config.toml
num_hidden_layers = 14
norm_place = "pre"
tie_word_embeddings = true
init = "trunc"
init_std_o = 0.00617
learning_rate = 0.00514
batch_tokens = [8192, 16384]
doc_mask = true
max_steps = 8366
Each number is 128 + 32 x the weight over its row's rms, rounded and kept within 0 to 255. Layers, rows and columns count from 0. The size above them is the row's rms in percent of the matrix's.

# layer 2 attention query, 128x128, rms 0.111, rows 0-31, columns 64-127
size [ 93  79  95  92  87 100 103  86  98 114 108 111  98 101  93 102 108 133 106 109 109 117 108 128 122 123 118 107 124 104 120 106]
[[126 155  68 103 130 150 121  96 108  86 110  77  95 100 157 141 146 128 122 135  99 167 164 103 126 114  81 158  99 104 136 162 101 134 120 106 111 120  71  93 151 150 131 139 141 125 165 117 143  88 109 114 167  46 169 132  96 135 129 218 156  72 153 116]
 [141 137 174 110  83 173 146  71 198 157 115 151 120 117 131 128 136 128 114  59 133 132 168  45 135 114  99 146 145 116 125 147 126  92 133  96 162 155 154 102 142 115 169 112  96  99  76 160 187 154 108 129 147  74 145 116 112 133 198 125 134 149 125 138]
 [124 193 172 133 100 105 106 128 110  98 113  88 123 149 131 191 181 118  97 165 167  96 123 113 130  98 114  95 131 162 117 125 104 152 176  98 144 131 143 144 157  91 137 117 159 125 157 135  85 152 113 106 114 117 146 107 114 146 134 110  53 111 123 113]
 [ 76 100  87 147 136 151 144 120 204 128 183 112 103 128 142  85 167  43 127 102  98 182 127  94 198 166 155 140  75 138 158 120  89 164 158 110 132 136 111  95 128 208 117 129 148  79 158 129 140 110 135  80 133  82 120  89 140 101 144  89 142 162  97  79]
 [ 70  87 168 118 104 116 104 137 106  88 143 118 134 107 134 156 115 143 102 118  97  87  73 104 195 148 174 132 141 151 136 144 135 118 123 104 131 148  97 153 171 108 141 100 146 109 196  96  84 182 160 111 112 134 135  53 166  27  94 154  87 186 168 164]
 [116 143 175 158 150 122 125 112 153  88  71 154 118 104 138  51 115 137 112  94  90 124 165 101 136 123 117 191  79 125 142 143 137 165 154 124 137 133 109  60 167 167 122 115 176 105 123 117 125 115 161 138 124  95 155 161 106 140 102 138 139  99 135 118]
 [ 73 131 143 130 129 137 133 111 132  76 126 148 117 139 171 141 121 196 126 199 166  95  91 165  61 138  90 134 156 139 145 132 140 130 142 133 164 107 116 178 101  87 111 126 136 148 154 124 100 149 128 166  99  66  73  96 127 145 103 183 120 122 127 150]
 [142 148 158 134 124 106 100 112 101 131 135  92 115 171 113 165 121  90 139 129 171 108 158  82 127 132 137 121 122 137 120 127 142 168 125 102 116  94 143 141  99 125 130 147 118 142 128  87 141 133 209 126 172 152 158 123 163  86 163 103 113 194 140 164]
 [ 94  95  77 152 114 101 126 106  68  62 127 149  69 137 128 153  82 183 145 145 107 167 175 157 131 118 102 115 114 170 162 146 141 168 107 143  91 113 119  65  98 153 173 139 172 152 138  99 107 117 133  81 145 141 138  98 138  82 140 138 170 129 113 153]
 [157 178 112 159 101 129 115 111 127 153 161 141 151 116 106 114 142 129  93 103 135 130 110 155 163  70 157 163 124  94 165 149 151 104 110 230 152  71 152 109 163 123 110 142  91 125 153 103 145 115 128 133 141 128 116 138 188 114  97 127 117 138 126 113]
 [ 93 114 181 166 151 163 127  97 120  87  61  97 102  96  94  47 133 162  95 128 133 174 139 130 128 143 132 138 129  96 163 139 150 151 140 145 133 193 161 104  91  85 141  61 139  96 100 124 152 167  67 117  90  74 129 133 103 147 108 146 143 166  98  94]
 [158 151 157 114 167 102  73 138 132 128  58 120 123 118 106  85 105 150 167 143 129  99 147 108 167 168  80 199 113 111 133 108 164  75 112 155 112 148 141  72 121 100 123  91 155 189 102 122 121 163  57 120  64  70 156 176  89 114 138  67 142 162 148 187]
 [110 146 151  69 110 173 149 152 147 144 107  88  88 101 159  94 220 109 106  98 158 143 107 124 199 174 146 117 170 121  58 105 108 183 123 104  68 122  93  89 131 112 113 133  96 111 140 109 183 102 158 146 149 122 149 119 154 124 152  95  80 125 101  79]
 [101 134 162 125 121  91 104 153 100 152 165 132 131 140 136 190  84  90 125 142 130  79 105 127  73 123 144  86 140  78  99 142  97 201 125 122 116 108 137 180 132  99 120  96  75 154 133 100  76 133 164 125 102 148  98 106 100 145 138  87  80 133 146 119]
 [122 183 147 127 136 134 129 120  87 123  89  87 113 142 141  76 111 203 114 131 146 138 105  96 101 130  44 103 163 170 139 106 146 101 182 208 137 179 153 145 152  48 106 133 139 132  96 128 101 138 139 157 114 114 121  95 116 156 158 142 138 168 145  64]
 [197 151 115  69 152 137 201 154 123 131  99 150 105 129 131 105 174  55  93 145 102 128 160 146 140 141 178 200 132 159 139 136 108  89  53 125 124 107 112 107 124 142 187 156  78  66 127 105 111 134 143 119 105  98 137 152 165 120 129 141 157 190  59  86]
 [122 179 146 110 133 120 169 119 214  99 155 103  85 104 129 132  80 101 104 170 110 121 110 106 144 143 153 196 117 133 161 140  97 160 127 147 145  89  90 107 104 163 135 167 104  68 180 135 135 135 108 134 154  69 142 153 145 134 123 112 137 118 105 132]
 [170  69 150 115 128 213 126 126 173 113 154 129 109 132 140 126 141 151 176 205 106 138  77 178 154 100 186 128  92 117 117 116 193 115 143 121 115 150 117  76 104 166 133 143 157  88 165 133 182 133 182  75 188 130 146 162  85  98 142  71 114  91  91 166]
 [132 126 112 107 138 120  93 142 114 160 139  64 125 140 170 169 100 171 141 143 148 188 119 133 129 137 107  68 113 178 151  63 163 187 135  93 155 176 194 166 201  65 150 113 158 113 143  79  96 121  84 112  91 127 125 148  83 125  99  95 117 128 127 136]
 [158 118 152  86 160 131  98 137 173  84 113 107 117  77 122 112 130 149 135  95  72 129 104 122 120  70 105 178 163 124  73  34 108  63  92  79 159 133 119 127 183  80 155 175  97 134 150 119  89 102 113 146 144 116  91 151 100  52 177 151 113 196 126 130]
 [150 122  86  94  80  76 190  88  89  74 119 170 174 161 164 114 176 122 121 122 140 112  93  89 150 100 149 139 193 132 182 134 189 160 121 140 150 141 150 150 131  63  97  67 170 163 124 185 148 137 177 136  86 117 140 103 165 149 122 140 139  89 138 126]
 [142 113 150 138 129 196 110 135 130  76  85 163 136 147 118 131 113 107 162 130  92 127 178 103 105 137 128 151 114 102 112 136 201 125  85 104  67 107 143 113 153  85  93 143 106 108 140 181 118 180 111 161 142 120  99 132 132 107 178 128  96 164  58 131]
 [169 109 161 105 112 175 155 121 130 125 133 106 126 113 179 130  84  56 216 147 118 166  95 186  90 128 165 118 103 169 121 114 143  79 127 165 133 156 179 188 131 104 165 123 190 116 134  90 116 136 128  81 110 103 119 170  54 187 157  54 100  62 156 125]
 [129 123 114 135  95 141 113 116 122 184 123 118 129 155 210  94 119  87 136 147  83 101 127 192  93 124 144 121 100 163 140 116 165 121 108 138 167 128 146 178 178  51  87 138 165 107 114  87  91  90 123 149 157 110 141 112  88 189 186 135 174 175 137 106]
 [126  79 162 118  62 173 103  88 176 121 106 165 116 173 103 113 128 122 134 146 114 105 182 139 120 166  96  99 196  53  82 106 169 103 137 152 104 169 142 112 151  91 136  75 165 156 131 131 177 142 148 102  94 115 155 199 125 149 133  84 206 122 137 123]
 [138 131 150 130  84 143 182  85 163  93 165 142  86 114 131 145  60 149 106 167 133 104 128 182 150 144  70 165 161 116 103  64 124 143 129 196 123 164 164 117  91 107 170 151 137 167 103 151 120 137 114  88 123 142  98 114 120  96  60 106 161 186  96  99]
 [170 156 116 119  99 104 160 102 116 144 131 132 159 146  93 118 110 121 116 104 132  80 140 169 126 127 172 124 117 109 117 188 147 136 126 119 136 105 118 142  85 135  99  94 136 167 135  89 120 187  79 162 125 154 125 131 135 172 171 116 172  97 153  77]
 [102 104  69 111 115 151 106 162 166 134 106 125 124 121 133 128 145 142  77 118  83  59 110 154 112 190 165 150 148 152 116 122 176 138  65 108 149 142 134 127 142 134 136 131 130 107 158  94  98  67 145  95 100  83 140 162 105 106  87 119 139 165 172  94]
 [ 85 168  99 116 150 161 205 117 146  89 141 140 153  94 123 116  55 161  79 104 143 164 152 133 169 132  84 142 150 161 138 142  86 205 154 194 116 168 161 138  71  75 135 104 161 121 102 152 127 130 119 147 109 136 116  69 131  67  91 125 124 159  86 127]
 [ 88 116  76 169 121 122  87 154 133 150 157 125 136  57 148 124 185 154 154 145  78 105 144 182 109  74  46 100 118 107 191 138 118 146 122 105 137 125 124 114 174 110 143 150 170  99 141 123 110  68 125 145 198 173  89 133 110 114 146 141 113 126 131 153]
 [149  88 110  84 106 157 142  85  95  72  83 153 105 116 141 116 131 148 162  92  67 162  82 177  68 115 140 180 155  94 110  60 173 163 135 105 114 134 132 135 129  77 151  98 161  59  82 144 185 126 155 122 150 121 137 150 125  75 136 117 118  96  90 174]
 [148 102 233  86  84 101 140  80 150 148 161 118 154  78 112 161 114  60 124 121 148  98 126  90 120 115 164 115 176 103  72 140 101 120 138 127 103  83  77 171 129 156 126 173  67 140 130 123 117 110 125 124 119 167  24 150 156 155 117 142  89  64 118 128]]
# layer 2 attention key, 128x128, rms 0.116, rows 0-31, columns 64-127
size [ 83  96  89  90  87  97 100  82  99 104  98 108  97 100  87 106 132 105 125 103 105 115 120 129 120 125 109 105 115  93 111 105]
[[129 117 143 161 144  67 135  96  98 191 131 185 144 128 121 133 116 134  85 150 101 152  70  85 132  95 157 116 134 135 127 119  95 144  75 119 153 106 186 177  98 168  83 161 166 155 138 143 126 130 169 140 123 154  93 162 115 129  95 142 112 175 137 120]
 [131 171 114 105 150 110 182 114 126 123 101 115  86  95 117 137 174 101 167 162 113 118  74  85  68 170 154 115 153 110 134  70  70 162 104 112 100  83 114 161 131 149 127 113 157 123 217  65  92 155 106 103 188 152 117 108 124 122 130 119 144 153 152 179]
 [111 111  14  96 118 163 133 113 135 133 166 129 118 114 133  97 133 178  82 121 177 117 102 175 159  84  59 123 121 146 182 183 140 150 101 132 127 169 115 170 107 121 152 124 103 129  89 124 149 112 103 122 169 144  89 115  91 197  67 167 113 109  86 197]
 [ 88 146  97 104 138 110 127 123 107 148 150 143 102 127  59 125 153 158  90 132 108 182 127  84 137 109 139 152 123 159 127 173 132 133 106  86 125  52 148 148 130  69 140 141 167 118 129  83 127 134  91 187 104  93 153  76 160 179 135 129  55 127 148 136]
 [201 150  90 105 124  51 115 112 116 148 129 129 157 164 106 122 141 175 120 206 174 181 109 133 103  92 135 103 168 163 159 157 126 109 161 142 143  97 123 119 138 155  87 140 117 131 118 148  87 122 163 123  77 163  77 177  98 156 130 119 155 148 128 169]
 [149 117 111  81 144 155 168 165 150  75 120 146  86 114  93 160 133 158 154 148 123 153  83 108 183 176 199  26 118  99 100 152 106 166 131 150 126 158 133  92 106 116 127 104 157  73 194 144 136 119 123 162 174 173 150 101 109 108 170 136 107 185 102  87]
 [212 177 147 121  75 133  99 113  99 112 141 113 124  92  75 156  79 124  89  85 147 149 127 187 105 136 127 109 106  95 180 158 164  90 135 100 145 154  98 101 147 195 137  60 147 118 134 186 195 123 185 157 129 179  94 146 116 148 140  98 163 114 115 150]
 [200 119 111 147 122  77  95 125 104 172 132 160 149 141 143 142  97 129 103  99 169 133  91 186 125  95 114  99 194 111 113 154 117 107 148  98 167 142 134 119 140 134 101 181 122 173  75 149 120 107 168 166 106 164  77  91 110 173  70 125 165 106 193 106]
 [134 161 125 123 150 146  81 178 152 148 136 138 109 122 171 143 102 100 153  61 119  64 109 104 134 132 134  86 129 115  46 125  66 162 191 135 142 118 185 173 139 148  68 126 146 128 141 147 108 137  92 175  86 133 123 110 111 136 126 155 147 126 107  46]
 [165  85 124 123 144  91 137 172 163  76 135  93 155 104 175 133 132 102 173 154 113 136 194  95 181 127 156 149 111 132 125 101 133 148  60 140  73 128 120  75  77 119 121  84  90 115 152 104 146  80 132 106 144  87 158 137 105 103 125  84 117 109  62  93]
 [ 90  91 115 102 137 135 107 180 172 120  89 104 155  95 106 171 119 105 138 108  95 126  74 102 121 153 118 138 117  54  92 125 115 147 149 100 156 149 109 160 142 139 138 165  93 104 211 176  99 166  54 168 151 129 126 134 154 105 196 172 141 106 119 173]
 [ 83 131 134 128 107 122 129 102 157 139 102 156 133 114 147  63 125 143  60  86 130 129 135 120 155 138 131 158 131  92 131 103  68 194 175 205 131 109 171 118 147 168 176 175 140 132 144  94 129 170  91 141  70  95 134  59 149  93  92 139  86 151 124 115]
 [ 63 176 113 189 122 116  90 113 110  79 140 170 167 141  43 133 118 110 125  77 154 223  92  84 174 117  89 128 177 123 149 147 100 135 162 106 172 148 112 126 109  85 135  89 180 175 145 180 120 128 120 200 117 120 113  77 129 114  91 158 144 128 173 144]
 [112 128 133 116 119 103 106 150 125 158 132 154 160 143 116 123 147  55 110 149 168 125 101 172 181  94 103  73 152 208 143 133  83 140 197 122 149 131 104 166 121  93  94 105 143 150  50  95  79 126 114 142 133 121  96  42  87 189 115  99 134 167 126 119]
 [119 126  92 125 120 164 144 136 222 104 122  46 112 120 147 149 109 139 180  83  36 137 126 105 129 135  85 136 136 127 156 124 143 114 106 162 115  90 100 164 144 139  68  86 148 113 161  86 140 137 100 142 131 111 132 130 150 123  97 117 100 127 143 114]
 [145  76 116 111 130 178  99 119 134 131 110  97  55  98 173 175 191 165 117 117 125 152 108  61 129 148 153 160 176 103  81 111  87 126 161 160 114 113  93 136 152  86 126 167 140 109 134 102 147  69 113 105 124 153 131 173 143  75  94 139 124  98 132 103]
 [159  83 165 115 126 157 155 117 147 129 101 139  66  75 112 143 130 136  71 145  82 152 151 151 119 123 185 140 138  71  93  98 163 104 128 123  85 124 121 180 188 105 183 150 128  84 155 118 117 141 126 106 144  91 114 228 134 151 144 104 103 162  62  60]
 [138  98 147 108 152 198 138 174 146  92  80  20  97  86 146 151  92 186 169 148  62 112 125 132  87 157 130 163 142 119 129 121 103 109 155 192 129 123 143 129 125  56 146 109 130  82 134  79 164  87  99 139 133 155 181 149  92 125 176 104 143  79 121  82]
 [ 82 109  94 123  84 165 131 101 200 114 116  61  94 150 116  72 102 189 119 103  61 140  90  59 153 130  90 169 111 114 151 181 112 110 117 149  90 105 112  86 127 188 104 131 147 107 136 123 143  99 166 135 110  99 124 165 188 131 103  90 163 120 142 179]
 [158 124 123 100 136 103  87 120 171  93 125 190 123 142 103  82 164 109 157 152 173 117 118 130 125  85 142  98 117 118 121 160  83 149 144 105  55 193  95  89  49 170  97 148 123 124  52 107 182 149 124 105 166 183 165 219 148 102  50 149 164 124 100 144]
 [118 146 117 133 103 134  87  73 145 143 128  96  59  68 112 162 109 175 165 126 152 118  88  95 110 156 123 142 134 126 151  67 137 135  87 168 119 157 150 167 135 134  95  99 111 126 186 126  80 128 160 117 126  89 131 112 123  96 112  85 166 101 145 135]
 [103  64 116 124 162 114 138 134 118 140 127 135  78 110 165 108 104 193 161  98  66 156 134 109 158 129 115 119 111 143 115  90 107 197 125 208 114 117 144 133 131 127 232 143 119  83 183 129 131 111  72  71 107 127 179  91 125  83 180 129 143 158 142 177]
 [124 139 131 102 153  96 178 117 164 126 108  66 158 121 154 133 123  71 132 149 136 113  34  94 151 123  99 103 119 137 103 180 120 114 142 136 120  94 125 122  78 191 149 108 124 105 147 151 127 141 148 136 115 141 106 124 140 132 123 149 117 130 155 139]
 [116  97 135 100 137  94 133 131 146  69 139 110 128 182 128 118 143 226 127 132  98 125 120  61 109 114 175  94 169  56  94 144  85 137 149 103 133 147 147 117  98 154 163  88 195 112 124 130 145 147 160 117 144 109 143 190 114 120 114 141 136 117 138 158]
 [113 176 113 122 102 121 125  55 146 173  82  95 163 178  81 156 121 182 144  97 157 130 114 133 121 110 131 149 172 113 134  62  87 155 174 175 102 197 166 141 136 153 109 151 123  95  61 140 129 122 109 106  54 171 192 161 166  77 136 131  75  93  90 148]
 [128  93  70  84 113 111 132 140 161 186 134 145 129 125 132  83 128  44 134 130 135 140  92 149 128  91 130 113 146 135 116 136 129 142 144 174 123  94  92 118 133 145 100 133 143 104 156 107  87 122 149 107  70 217 118 105 116 126 193 112 101 113 100 175]
 [104 108 138 119  71 119 120  91 143 118  69  91 121 115  74 139  99 184 124 208  88  78 126 107 149 151 106 143 171 113 114 103 162  90 126  88 150 128 150 148 111 143 131 129  92 164 153 100 133  89 158  68 107 104 113 122  97 188 129 149 129 108  84 140]
 [121 170 146  93 122 113 152 173  81 104 163 118 121 126  78 110 128 146  39 100  78 109 157 128 152 114 154  97 177 158 130 141 177 163 153 133 165 150 162 188 197 112  98  98 123 165 143 124 145 170 165 162 145  93  83 127 187 202  93 156 161 147 163 102]
 [150  47 119 121 111 134 138 161 132 117 129 117 108  81 159 154  94  82 108 139 100 185 142 181 103 115 102 131  83 142  87 126 182 105 126 173 118 106 108 113 143 141 116 100 130  97 198 137  78 145 184 134 141 116  91 138  68 126 127 142 130 158 111 161]
 [ 94 135 123 158 121 118 137  96 126 113 120 148 110 116 122 123  79  90 149 112 206 118 150 104 105 149  40  77  89 120  79 100 172  72 136 145 105 103  27  96 147 116 117 131 136 170 109 120 128 178 148 131 147 126 136 124 141 161 133 134 119 193  94 120]
 [ 79 151  97 132 143 110 130 151 121 130 125 141 148  97 130 130 119 162 191 121 205 130  62 155 139 112  69 114 142 198 120 101 121 180 154 190 148 141 106  86 142 144 144  96 129 126 149 124 109 192 161 104 103 105 161 117  96 110 125 147 154 108 111 167]
 [161 167 117 137 159 187 144 119 170 122 164 121  99 123 141 137 117 135 146 189 127 122 207 148 116 132 163 163 166 146 115 138 139 104 130 112  95 129 142 129 130 145 141 141  58 101  61 117 115  90 104  79  95 120 149 171 168 121 160 132 200 137  91 141]]
# layer 2 attention value, 128x128, rms 0.0673, rows 0-20, columns 64-127
size [ 89  92  96 108 101  87  95 107  94  82  81  93  89  84 105 102  91  91 102  95  99]
[[ 42 126 121 169 128  84  82 119  66 143 103 103 157  99 128  54 162 154 167  91 174 100 100 128 116 106 103 142 149 137 139  70 133 125  88 127 174 144  78 112 133 171 156 165 176 107  97 159 137  82  91  95 111 121  74 104  99 165 117 177 160 119 184 181]
 [201  98 172 143 177 167 119 163 169 165 110 133 104  58 117 154 147 107 162 151 109 132 116 196 106 123 172 130 139 103  86 105 199 154 121 125 168 150 145 127 143 146  87  86 122  99 121  89  87 118  83  98 152  67 143 110  81 142 117 124 125 188 124 131]
 [139 167 138 139  87 132 173 118  95 160 103 215  88 142 179  66 138 160 137 109 131 147 209 106 123 110 156 125  91 153  96 119 117 117 111  81 102  97 145 167 154 106 145 164 108 159 117 150  94  88  92 188 155  89 107 182 158 140 215 154 189 148 130 141]
 [121  95 106 111  63 135 135 147 143 137  96  75 149 120  86 164  97  94 158 111 111  97 110 139  89 122 141 118 146  88 124 141 127 137 180 173  88 116 176 119 142 165  80 123  95 155 174  69 147 132 117  92 103 153 196 124 181 132 180 143 133 119 155 180]
 [104 113 102 136 176  91 146  94 149 143  99 162 125 138 116  86 167 124  77 148 143 105 120 166 116  54 147 199 154 179 121 126 116 159 200  89 152 156 181 166 140 127 141 191 164  71 140 152 115  90 136 169 136 142 101 109  92 113  89 122  75 148 153 123]
 [117 152 143 131 127 172  78  93 161 142  84 122 118 116 111 125  74 147 191 113  98 177  80  89 122 184 105 102 148 133 185  75 169 129  85 111 143 164 110 137 227 126 101  96 113 105 130 151 183 193 146 153 122 177 103 151 133  90 101 107 154 137 135  90]
 [132 114 160 105  54  66 148 154 136 170 162 119 154 113 143 104 137 149 119 134  95 130 107  55 138 134 165  86 137 180 129 128  84 127 153 134 138 124 167 133 140 196 156 187 152 157 136 162 125  80  86 138 134  72 159  70 150  60 187 140 144 133 140  87]
 [178 102 122 133 110 100 114 113 158  59 110  75 189 125 125 159 119  65 128 135 101 178 176 117 126 177  76 112 129 117  80 138  99 161 155 116  68 113 138 149  92 169 124 127 128 118 132 127 122 138 142  46 112 123 139 170 172 158 142 150 163  96 145 179]
 [116 138  68 107  79 158 165 141  58 121 131 128 168 157 152 157  44 110 145 153  88 129 140 173 164  95 107 138 113 136 119 171 112  72 109 149  79 104  45 154 120  98 127 116 126 179 109 138 144 164 114 141 181 118  79 180 166 101  87 112 148 155 142 107]
 [113  86 120 135 102 138  98 131 131  98  97 140 118  87 164 166 106 135 141  77 102 162 124  93 111 167 116  57 197  71 145 153 133 152 152 147 113 124 127  85 141 131 137  91 103 128 100 160 191 157 123 149  87  98 128 111 152  71 201  98 143 130 119 146]
 [130 159 136 156 180 171 107 140 164 160 105 138 125 124 125 144  80 104  98 136 156 206  97  84 155  88 104 137  82 161 149 104 130 162  89 201 119 135 124 168 113 135 133  95 189 117 122 157 123 157 115 115 151 108 148 143  81 186 126 122  87 173 139 180]
 [123 138 174 105 138 130 160 155 133 130 140 102 125 149 164 175  92  89 133 168  94 167 144 175 133 144 175 151  84 132 100 142 191 126 119 152  87 164 149 112 150  22  98  81 139 161 159  40  73 100 175 136 126 145 129 127 152 142 129  67 102 172 125  83]
 [ 62 136 127 156 146 173 213 142 153 145 120  77 125 169 143 127 146 164 107 138 133 134 102 137 152 115 137 133 122 153 124 107 144 156 135 137 118 154 125 141  44 142 121 131 112 145 111 136 141  87 122 175 118 109  87  95  90 141 131 147  98 127 143 142]
 [186 134 173  84 141 112 102 174 115 108 159 137 121 149  92 199 178  73  62 146 122 132 119 135 151 114 146  92 108 124 166 183 122  89 108 138 132 179 161 172 134 121  99 100 106 107 142  82 110  86  88 111 159 140 163 111 139 137 188  66  99  55 170 140]
 [125 111 106 179 149  84 147 108 138 128 167 170 145 101 139 118 104 172  92  74 168 154 108 180 155  96 140 165 155  78 131 111  83 114 187 103 156 154 127 157 136 122 208 152 135 125 112 174 140  87 124 127 136  99 104  45  71 116 149 140 120 109  78 170]
 [124 116 144 172 150 177 163 131 117  90 104 175 121 185 114 157 120  80 155 141 151  57  97 159 153 101 176 155 115 138  85 105 146 114 187  85 129  67 106  83 129 159 122 107 164 120  71 138 110 161 141 178 148 131 172  85  95 123  92 127  75 128  86 160]
 [116 117 125 115 106 121 170 129 127 132 158 104 124 137 147 163 103 107  88 120  68  80 155 145 157 123 103 125 152 164 157 150  87  73  59 147 123  90  96 134  11 173 131 119 129 123 130 110 133 187 118 152 142 143 108 173 116 122  97  83 120  84 160 146]
 [160 196 146 110 127 152 143 178 108 147 135 159 160 107 178 151 127 110 126 143 135 107 198  78 135 191  87  95  79 152 116 128 161 103 112  65 136 136 161 129 136 134  99 150 160 134 132 107 165 140  84 173 119 179 148 185 188 127 132 140 170 137 132 123]
 [ 83 134  85 102 105 194  85 159 145 124 139  69  94 119 132  79 119 140 120 191 104  91 170 135 123  94 113 110 194 138 127 129 117 114 148  90 137 156 103 142 162  43 112  76 150 183 167 139 131  56 133 155  81 131 132 146 133 106 144 151 151 152 129 133]
 [194 121 111 137 133 161  85 164 221 121 138 137 157 138 114 109 124  98 114 160  67 186 106 154 162 152 168 108  76 151 171 123 122 178 125 136 108 131 103 159 128  75 132 122 136 170 151  71 152 142 112 106 128 116 143 179  96 140 144 104 114 148 124 137]
 [127  86 121 133  99  97 107  82 108 141 117 144 133 146 116 129  56 123 152 121 189 174 142 143 117 112 108 145 212 138 125 153 128 102 105 150  90 114 131  63 155  92 166 103  69 103 106 194 113 115 165  90 149 156 153 137 146 147 138  83 153 128 100 111]]
# layer 2 attention output (transposed), 128x128, rms 0.0601, rows 0-19, columns 64-127
size [ 93  95  88 108 101  83  86  98  89  76  71  98  82  74 101  98  82  93 100  96]
[[107 113 171 101 167  82 135 155 149 134 137  75 109  94  71 150  66 183 124 114 105 118 129 168  94 141 144 109 169 114 105 173  42 176 162 144 106 149 174 151  88 161  63 154 163 126 134 115 129  95  79  90 170 146 181  67 126 100 192  94  72 162 129 103]
 [114 119 130 108 139 177 150 141 136 171 158 126 154 111 111  93 139  49 143 143 137  78 192  81 129 109  54 120 114 189 182 114 123  41  99 126 125 126 133 141 144 113 143 126 162 139 117 149 122 155 126 142  84 147 152 184 164 135 120 127 137  35 164  99]
 [133 162 147 136 121 130 131 144 175 101 169 102 122 157 135 115  96 170  95 173 135  79  80  75 145 128 112  92  77 170 154 113 143 180 176 174 168 136 124 128 114 111 155 119 126 118 141 121 154 132 122  85  97 166  80 112 113 135  96 137 145 111 183  95]
 [129 165 144 159 169 104 154  92 105 123  98 170  73 148 152  81 177  52 123 127 155 137 139 124 155 181 177 183 177 114 151 129 141 122 139 124 115 116 136 141 143  80 146 122 110 143 134 185 113 168 155 172  95  99 115 145 142  67  93 138 103 103 107 134]
 [ 88 177 160 134 152 160 100 150 153 137 156 129  67  96 126 143 107 157  81 165 142 110 173 142  51 178  63 110  67 177 155  73 129  95 128 134 131 133 135 161 202 130 154  60 136 108 125 125 131 151 116 136 153 108 115 157  96 175 143 106 159 142 134 120]
 [167 124 131 105 215 107 154 168 105  89 108 104 149 143  84  81 122 127 134  90  78 130  95 178 128  81 105  88 151 117 117 166 110 113  74 122 119 124  98 132 127 123  96 126 103 155 111 125  78  81  88  68 128  84 146  95 157  86 179  99  90  71 173 113]
 [133 159 158 116 157 123 168 169  76  88 143 130 124 111 173 128 103 175  62 130  89 117 115  83 117 165 196 135 104 133  90 148 132 124 152 105 128 143 106 185  82  85 122 126 115  86 103 173 143 154 104 191  60 104 125  99 208 137 129 167  95 115  97 126]
 [160 174 116 131 126  85 155 101  99 134  83 169 167 161 137  93 211  88 141 146 132 107 142  69 152 129 132 177 163  72 133 118 110 148 130 120 133  81  79 165 149 156  94  75  86 121 134 213 152 157 156 117 131 113 114 108 194  76  81 138 116  96 114 175]
 [ 75 149  95  98 128 165 141 100 171 147 109  82 156 166 166 148 181 185 139 172 157 171 127 138  81  93  96 105  88  81  98  82 148 164 157 125 151 149 111  96 125 154 112 188 111 135 109  70  83  90 123 158 150 184 118 118 108  87 136  96 144 168  95 154]
 [108 195 107 142 155  84 127  97  92 118 164 124 231 147 110  65 142 158 159 124 115 101 110 108 187  84 100 127 159 167  81 108 147 148 116 132 105 130 129 138  91 156  98 124 104 133 134 145 114 128 103 133 135 165 130 101 151 167 132 160 100  88 187 174]
 [148  64 138  55 102 114 127 127 147  92 128 116  67  94  74 189 108  67 127 104 104 103  85 119 149 163 148 127 153  70 113 146 156  99 109 122 168 118  76  76 164 180 137 127 151 145 129 112  94 120 170 125 138 124 143  93 107 140 154 128 110 178 155 129]
 [162 100  88 148 112 213 109 115 151 191 115 156 102 158  96 117 149  47 196 140 158 133 170 145 119 117  81 142 110 187 117  76 198 122 142 136 149 117 125  84 132 155 153 135 133 114 120 152 127 128 126 167 125 142  88 176 130 164 110  88 199 126 123 106]
 [115  66 109  70  81  98  94 113 139 147 151 107 139 128 114 182  76 124 192 139 102  91 113  67 106 141 183 189  90 157 101 147 169 131 106 173 146 137 147 138 157 147 157 129 140 154 153 125 119  94 136 123 125  68 124 158 122 156 100 119  78 169  76  86]
 [ 99  95 120 194 101  99 146 108 120 187 100  99  77  91 108 132 133 140  95 143 140 149 111 119 173 136 141 125 189  85 125  61 153 120 101 117 193 122 101 117 154 124 162 120 132 121 107 167 146 161 166 158 121 122 127 142 126 159 111 159 110  68 107 121]
 [119 204 127 117 105 157  96 129 131 111 195 106 118 123 166 148  97 122 118 111 107 144 168  83 133 174 132 131  74 185 165 140 112 104 118 141 151 106 170 123 102 129 185 110 196 133 108  93 144 110 130 109 151 150 133 175 109 159 151 105 117 247 134 110]
 [151 116 147  63 115 150 150 113  81 118 161 123  77 173 133  98  68  83 119 160  97 179 179 105 136 172 167 111 108  85 130 144 150 126 120 191 146 171 129  45 173 103 134 190 132 145 192  76 164 117 140 110 151 162 147 163 117 112 111 127 153 148 175 173]
 [122 124 121 142 123 137  94 104 190 121 105 113 198 107 127 120 137 205 194 166 141 124 138 100 125  83 169 138 126  92 147 106 167 122  85 130 133 153  94 132 147 133 130 129  78 132 123 110 138 149 123 151 198 123 110 150 162  85 104 133 103 130 118 112]
 [121 112 143 109 134 121 202 139 178 105  96  81 103 146 124  64 163 137  67 184  96 123  64 133 159  94 147 154 160 104 109 152 152 156 110 154 128 171  83 119 105  92 120 144  99 139 114 114  90 100 125  87 119  99  97 100 127  99  96  83  84  83 127 109]
 [105 145 108 171 158 137 119 140 186 123 129 121 155 132 133 120 140 164 168 129 215  94  97 145 101  83 115 131  61 208 150 132 151 143 128 123  93 129 154 115 113 130 118 138 146  94  70 116  83 152 100 145  59 113  74  75 137 128 184 171 112 129 130  46]
 [162  68 125 134  75 160 146 120 125 136 103 157 103 111  94 129 157  30 155 137 154  45 163  91 144 136 155 163 153 153 156 142 177  53 124 112 107 131  80 120 126 168 155 121 184  82  93 210 124 165 191 149 122 140  93 130 131  89 130 194 141 110 163 177]]